Weights of a small GPT-style language model, trained from scratch on English Wikipedia: 9 layers, width 224.
Each number is 500 + 40 x the weight over its row's rms, rounded and kept within 0 to 999. Layers, rows and columns count from 0. Numbers have three digits each. The size before them is the row's rms in percent of the matrix's.

# down: layer 2 MLP down (transposed), 896x224, rms 0.0506, rows 513-527, columns 0-223
# up: layer 2 MLP up, 896x224, rms 0.2, rows 514-527, columns 0-223
down513 097:451476497495459496429493532548461447524481529460536444505518539508529559400486439470449531544507530475481486505569533543523504567465506532476544513479495517515524531511491501492428534538545519487561579486492483493542540416476492465550469490475456451531514527489493500436571561559486480449506534465495541495399546542514539552448458512486473515487480480442498515473436430475482481493547548472551495470522513509458488563497551489413506466537511493497531636446472524475566506427532416520550560536479468543570481510482433517567450506484421509428487510571489535530584477493459528474501479498569603469480480497469512423513537457521481484539496479445563509531462489478462452487548
up514 099:495499531494468519462527583401496530460509500563426462560480546506484546477481468462532518579558588506521452493526476495444457508574533444594502474511499461504539508497462476467489476489479502400489453530533482529509559554531393512397437522475526517429595419466536486478495521479562530519496473486543484537521507501479465563502482558462503493455554547521491520555506449523520453486533504484529538512554502474511501497550577565466509515507456502477549557426495505524470452521497580464487501533571515446495543508522456441450490524469409452557486470500479497561486490459456496496535472498522521492443455459535458480573477497567516442475523516433528540505450481470558438471431
down514 098:471486548536490487447449536522539520519526542482601523386494520421475513480537489453547474487472530482490517525507545523502501512435462539491491568449449473553529503515477510444494552563574476502486503565529541521479457442440496503511468516503460489506557520533452454545505471519509563524510602519428497512480428472452502541494449488532510537509502477506455451405572541509503508518484487430481485468507475438544541483458434498525425417523498545498488488494503496426521554509501466489493546438518439595536513522474532529440511433546554550456499536531530527442536538438517534547457475543549484529476606505571414557473541509437553515484477455550406502481499491468502460494511
up515 097:550498408492523440517526479458499469540535462505444489540517488483487500549514496498370491539488408462562479574541520479540517530470471540398584514500409493494477446537483435534536537480561436539468438526522521519504518501496514451483513516488487542515443465541511519463484514506561502422434435481531542504529577485517516386531479451515505546518447523446482522505484515441423472541563512508514523577546530501484473516510517515492500454509575589486490459508535450574509430519481521461470536541480527523522487526478502505404465470498558500433470502556488451530487533488537500524519434497489528527482496462467407526511532527498478462530517561519566592527535524463553576509487
down515 087:541450514526513550509533567486512469511535553462440597491543502507563487550502435613501452523450537540431499509527562440464492535570511490508460472532458516477499544553461488512559552506496485486522496526562477469486611537502440510440519497533481502426426468485484515493494432523477514505553534477520436521585460473532526496514462574469506444504506519534580492466505450592520452457490504506495504483487477512428414510611509478520491454394466551511451541509523560448567441514478503517516407543540518521476442536511519502498434459507580461513558492456516469497441541483527516487524436438478487512503504440482503456471523492466539423533471442509504502503472487507545533514498
up516 101:457474541410415500549525477532530492451596474484541576560463462470473490442481469509489488520488594525488501559508485509452473447508553498521473481446519515531568548412472472447562519483499525532459535547459462474567523464518474476476501543455475574428459428529499533489436487394515575548569488505479472456515487558514551508496466453493493477485515490452506528436508518467518470451523533491461489500593573517501487519513543457488552398444481501508448455542522475609511472500428442545522488504467490509427555478575465537550561485490508458546413545536498453500501539500482451546496485533528495501486524504474471457456469469488516470492547571465554534549502473515499548491514
down516 101:518469516480521432406444542524553480470558526513473532454450495499547520506535410539461454568569541554502487461492530434521492541549522484503563510505527604499501525494479478537486531454554467497489458576533567523519536498496515518436471415554434496449482470516563494508507501502458430451484592512514538491476447432452427533479465548422462496484506465477497498499436465529544477488481484549533483465494598505515512527538439487486419468527503441495472501482442486476499498500472577446546508505474510482542415477529495549553566634472434488532535481549513513589489492509483607476447557472546474472498448530504495492554496487496515479499513502485514549469551521495465448515507
up517 094:487505523418524587558504465479439464476442507420457545474526591510459484495457456496511471546439518494496520493466482528494501504521525591497501465532551511479456480451460501515561468522515498494479522573502453514543491485507502548500444517474514387399530513499435508502495520427489396494489444483534403597465469526506526496440541510483462539516533482450454457469519553513512561505476513484455492535450506502522470531438535598497468485479575568487522492467483509422574490483541570466496528536478503426479452543482516554515572512471510500549528492471580543449521534501483510521504546450538486528473516505601490548465558532478570486467501522526539512530528412481462502576532
down517 089:524521463528519512445499520549475486474468488512507490404513489558479510479494550433536498522508527460489463452533537450483515412446510562466487470429501574492509570533561457488458532533444453579533537496478452479466570467599517455444489402479477511471456506440508492513481544551558519541541522517501528393416547499474528574520520532520530536486530529502513562520436556505477418558451477572466578534496494491520546466475527500493563425509481570443554466568446440523367487471468490494567551511461547470521490531495500535504500482473506548502497506454515543457498537509538533471558467457463481491554496522495516529535484521515507529449495532458470492501440442531423526493473
up518 097:600512461529520451493537481516540446469463464526557496513417503512565516490556525541491523431417456582481508483451545499417456466512502531538459522496512484495488458490507482528536493486587523396605452533487550454412453556422500542435549521536433496518497532497470488499492482470489558488549481546553493520523471488510482501500464515524513547490517518489620440504499457407507451455459453433549538505460494481494540536478515491516439501531532503490501523539527429570510553532442462495473553480527462538455535469469519526480537462438479616490502480482509544483574457551524498466576501531506455422439549493468457561586523486457511498455505537492485502500515478483493478482509
down518 104:503523533529506450498506478501452523605445528423496495491525514455506440475527456477536544476464487479514446488600559503485443471529503514541540564548567499577518477488535504546491443496437456497535492468514454537502407523472525459471483552479505432549435526515466576483528469467513501494503485548472491487500500471466408514518528446491503551559452478462466569478554502492495414495416611500492524497528501568500578546466483506524453535457478487482523538522547456444550532477503535499511496435499477467551481492467583581488531535470508447468488431469505508531478553442487438500499571414484500480519539525503506521579513469516447569474530532494509389518519437567444546499526
up519 093:455472500526474474506511548577509519573623503559476581481483502456470458494513370531469546513577496531468535519543487541507525517506533439468517533487445516420482480429469443515567485436495459496501530564546526552408479472508605415500496460457464528535545466559492485541498514489479483495530524562423550491565537545448481547485537477531495487492479445545494571459546487504540532457497499473465549512522586468500512446477534509513551441565495500568508435507476482475523527528479487503522513535523428498507532497472520512471573443490506477482457530517499489491532506483552512575532512574521564487495524485492445567454460574429465545498491527542510421445471456449486490506481
down519 095:473521537545475500435524507496505526478551516543531543527480538459461427402512432487485536561507552519510511568549478479543516486497503528586598503479486418466486521470465430474487528524519437461533488509444513514492480471472462521477549527525443580547486559555533498542541488553539524484557504494496502502489473524513547470504458481471437498550421542520462536542502539428496429471440541448470544533411487444478514532503504484440523508515521547499451479507501505477533510533425520542478516535457509519531374513438470524572528436463498378553557480499442557492576504483524452475467557582537423492513489557473524529512546491503480485509497514435511464477491502565488556440447
up520 100:483511533500479512418542486563525524527454502435469551501436503432546492433494439541499537491466451550497522538559469550567615559525508534463436404526483469507454522466521473431552516471485499529399487545451392494499575475525479470568499504528454406512556510499469532515506476514520532462405550522541459500489500538522491465498502462494514512496542396503549472463521485489484475526502526483560573490520476473583509434473492508510494537416492509481487523503492534440504436583515466540511370465509467499495537517487502510425504515558497507497499514457522525501521565480511537542501481527562516521524527489504493443502532510500508502532439487495418546503579463482507532597535
down520 099:555479505439496388538489476435515488585466495561582544503569481519479533554477492426508514507519505487535438406524497419461525416500409423491536562413537514505451517516555472481505462462480526531557469479509564528489480543480483530449407529437483559483501537514588492532500508450461571520545385461497534498499455448514510524489477499501542534533467583490479504507494521488532469538489492562507523451486534547468553532528527490500556514471494500541508514508488509570557475487524544495533512459468502510506475534528510492505516460516435530518434502536456445466477435459536488530499564489508535443540504565475531526475478465485540503450511569489585435408442493436486484547490
up521 092:513505497435520486479457431503518494496546466468539494532505456575554494552508505517564513475534469503445506532480503472532460566575531520555615480504499514574536491535411574406532502511520567474527498561499476500590504488490512496474512493519500490459461480451492433522482475506422529487514544549595523595493527418506505503559510360550466441435477460509534490448509512520485479560519525458519495495482500466541489501548539532486564481523546487518528563415494532536493501531520446502432499542521509546494513439474491455467556548466472492549516473505535467424466497451441562546535501483587447425449504489463559532524478479482537489537467479477454473533486555535480478418505
down521 091:513507500559559535471600460486482453498476512570480556423472441515417421495564536438408513622495517467538541537557507515427502398477469469469442440507493480481498458558503547477542533530503515512401447530486502516559534527530561526511486477500518514522523514514507443543503463507458501541588502526456499543500555536472506547479501562450506489499515492506431563552461490473496500548543462481485467548458482500414498513585544473516509474486466517537482569489500523546440436513473520514464563443492461439507489479541543480453519519539406599459565545473541554476508512480482462448474505566453444475474501500545509464492469566516453487550544480460476513486516509489483513496470
up522 102:501457474516472536472503522431543502466556498432479509554528497493526551458530588434468511529479544516485473536480508453469471418564502511493493514570554534480552438516441469468507429505523470487452459596510485467465489517489536507475467529488521490480413503506481380536504466437506525527541507501575486547480523532518490490524503494524449522496473477504436546576526507476482572466461542550494555520537544461434516423481506542560599479451436518483483519521539540497510487479545482374542530474397432443505460527520523492515466555439553498559505458503473533537465512459416487464530513534575485455477505540517534576567555468490516535490460503439516503536496552498509574522465
down522 094:472480547482480532564478499466525542550481467518473539588525411529562486519524537455428564532451548524620486510480487519483395492464468531544450499508522474401495466520523451535533528528497522533479604533515469476478395560490518466514448460485504458551453516518521546485490446452563503527482508592490528465503560423457515514516448516429492414473518557466481495536560463512477504476477489452489518464518563524491485471475526444519526517491509480561495523509476477483481519505569450453537502483536501405453441498481524490506500507529530469504505517449492501538527538498454467431528498592533513487493510446426505568553437433562495475545405510459571546517536517524555521502490
up523 092:517469519447431514556544503408520533508548472451537456406465547545475433451485500569525532498498498607561506482514501571466488458478506523404532500522478508465506533504506491457526468510463508458515463473399471421503448537540499483514446434484487503517474476544526498504487479532534551447587509525525527498553530549505538490499485487514522512531431483485561545567483509443517538522497493489554498618489539517550495451535501506497484528636523516504521389498465538570520541533521491473490508457540536494524517481546459474555483550487485487483503552543532545457553501421566525435512518503487526465462450429482444516482523501457581520518509558510527457462422505495547473418470
down523 089:499474521503504544470464522427511510484498538575528549429513548523513415552417530523491493489461482468532551539548436530461558493426525542494574451471481468529568549480541489473489451462508457488545455496470532461488481525549456549547530508498530450551478518534507475475467564477504488537532452507453499435503509531461421529533484512553517493500484544544538550473511441532516522546452503426577513457490491463461547468484475512439477496445480592499610517484521494561467534492450463470497503496524501485434463494462558504553469550515495480552447548449518510504504448481518495470492612539588517473526484454470554456517478547465444462441527534450477507583491428520495537383422
up524 098:495507536549517530529464569469494570537531489451564481504547551498496517459524571481457510470526565436528505500514526488563533495443502488484559457502498454536465478473517467429488506555461472535538479476490485509395532504470379496490517593426461509444518491510450559558480514496571538535545500438500499455492425537471550440507581465443433543559455513512486505474576469562474559493467490551509497510540433455485464444454512467518397460472485480477549529475436523565496593533479500486476497539526509574554491520477546516477524500484490448491577517508457494495483453454452531536514533503476490496555562543497519466448485416464423520483516496509542492469529466437468557449558
down524 099:546499500506459498495469543467511502514442498531508554498545492447610560527481436504478526554511508477426448486540474525491397520481531492453505497496450535560477447529492529508465533444492435459451436501514521513464608466590525511548500565512489576432480526541509512472486525518485443518458501421443545418475474519542540553545500442530515493475480451559530549567555495526556456485551559533479494451470453561511430486542467467436474403494485540517427551577523504465518511524408532494562491534523512504540454499522521499508509551494516552467514431442522439514496435490541479418456578514451479486428535511504487467465514491496506447460553461494501537495520525523536474509545
up525 098:529544562513465486528545516461480534478499462448488506483477475436424499461482457560428519540519514478544481517403472536435488429574498524473538485476502528461506566489500456486553454450517452493554500526439496572385522446478487529526440469445485497530582450475555567488574468470502515499489571488426514459515515484525499451569593511500509487442471437481509534530531525505480571383513562536474464427422522558449536476479471503496484483546539525490548510440489503548463476495536503473526544485497519533556492500532572412502528507450490497507562594442489522495491522511541486518525477454510517498509497502444461445478514548490464428550448562512494503473545561549535560501486
down525 095:475499520524506441501530460429476514502541420439503451513543514505497449482507458482551537519450503527500495405541576530434543451485446445432521468482457457530472524580481535442531501544425453539461511533554528471524473510484546529449490431495528477562567509520472502461462534552537469487513565536477549400510520525515465493511473540504549522477615502489523482477532516537522529491468468522426433513472477521576562575448520441449486516482459521506473450431498507561553597544480464538548471461473519503532517527499541585501542539507529538482478524382517454460556447453508557417565523442486527508522492531442480445521485479461445526535512507483538521511546497488486481529504
up526 091:503564480509525529520413540436502468456480581421499531464537492475466519567498474515505484452479586447450483467487473520418495483494500477537523508476528482490543500492396554527550515452518544500533475526483514482570523480473485487470471578434493563489487469467522528516428531464464560556465600554465511568500543456494487449478421410487461579517497506498455520571520488542460484486485483470463520448563560515530546510561458464517465516429554530428535517478494578456523430477528497437440449471506533605507549510504513540473518500513528564486528488453516506502470502534528517524465511538432444541491509517458529490493498549446562459439457524453558529506506512478529485611493
down526 095:469537582507504548445544417480530484522476428534486464483500493526493496459512558544504515516576464521501526539498519549479478506509532515440438467553489515525506491549604445407515566529532408562543561522421512484454538556506542523540579493540501468501492486551512508522479422501491501415584452504583495496517479514546471530555502537505458425553487510453552514502478482452513485531515488500502520504444531531461474481408506522489609507530495511554487482525485449531474518495540446499474506516474445471478456426510490519465532425554505435457401500484433468548520528467528480525484494485552493463480518604492531510479511517515499558508511510485435452506448445565500505383521
up527 116:469527513526512546531538541572465526535498463496460500431468561442424496470477530524528512491463508534482536544444497516510535512535432538471503471528485543507500430521478450483487482485531530463587501536423514495413459527400423439528525478510528442532447465509526473471511477524510489508530498559567536510516407499558598425509574540482378521478522413498439533504438458496472495476556513479455471539518490515583451487515469482474510563481531451499516531471491505507462521489535461519537549484486428497516442587511418549487421453537471534584472467503491501488531605544465481516506491530527449518485459513450462500491573495509517483510494557558528515570463557502446480507488
down527 107:503482477495449500465500555615489428490432467486401498542466489506539554584497554527519509572477454510492477541561476486488500548535494471471499525583491533459545472469546519440404487483445514459461523496515453400513539496558543549449476466520514528569496566483596530480475468415506526502475420492444485532525472461549487502521517495493574515443516482512513533460476503480577432491526455534573563454519492526509537558577494512546444456447465462511503562467485484450528414517540507481489452481486532487513490519428444500531527503499501489552552512445456536451468479546486507490539525442512512474495533540553542540506545487422532523533432531547554512527465484435475479435533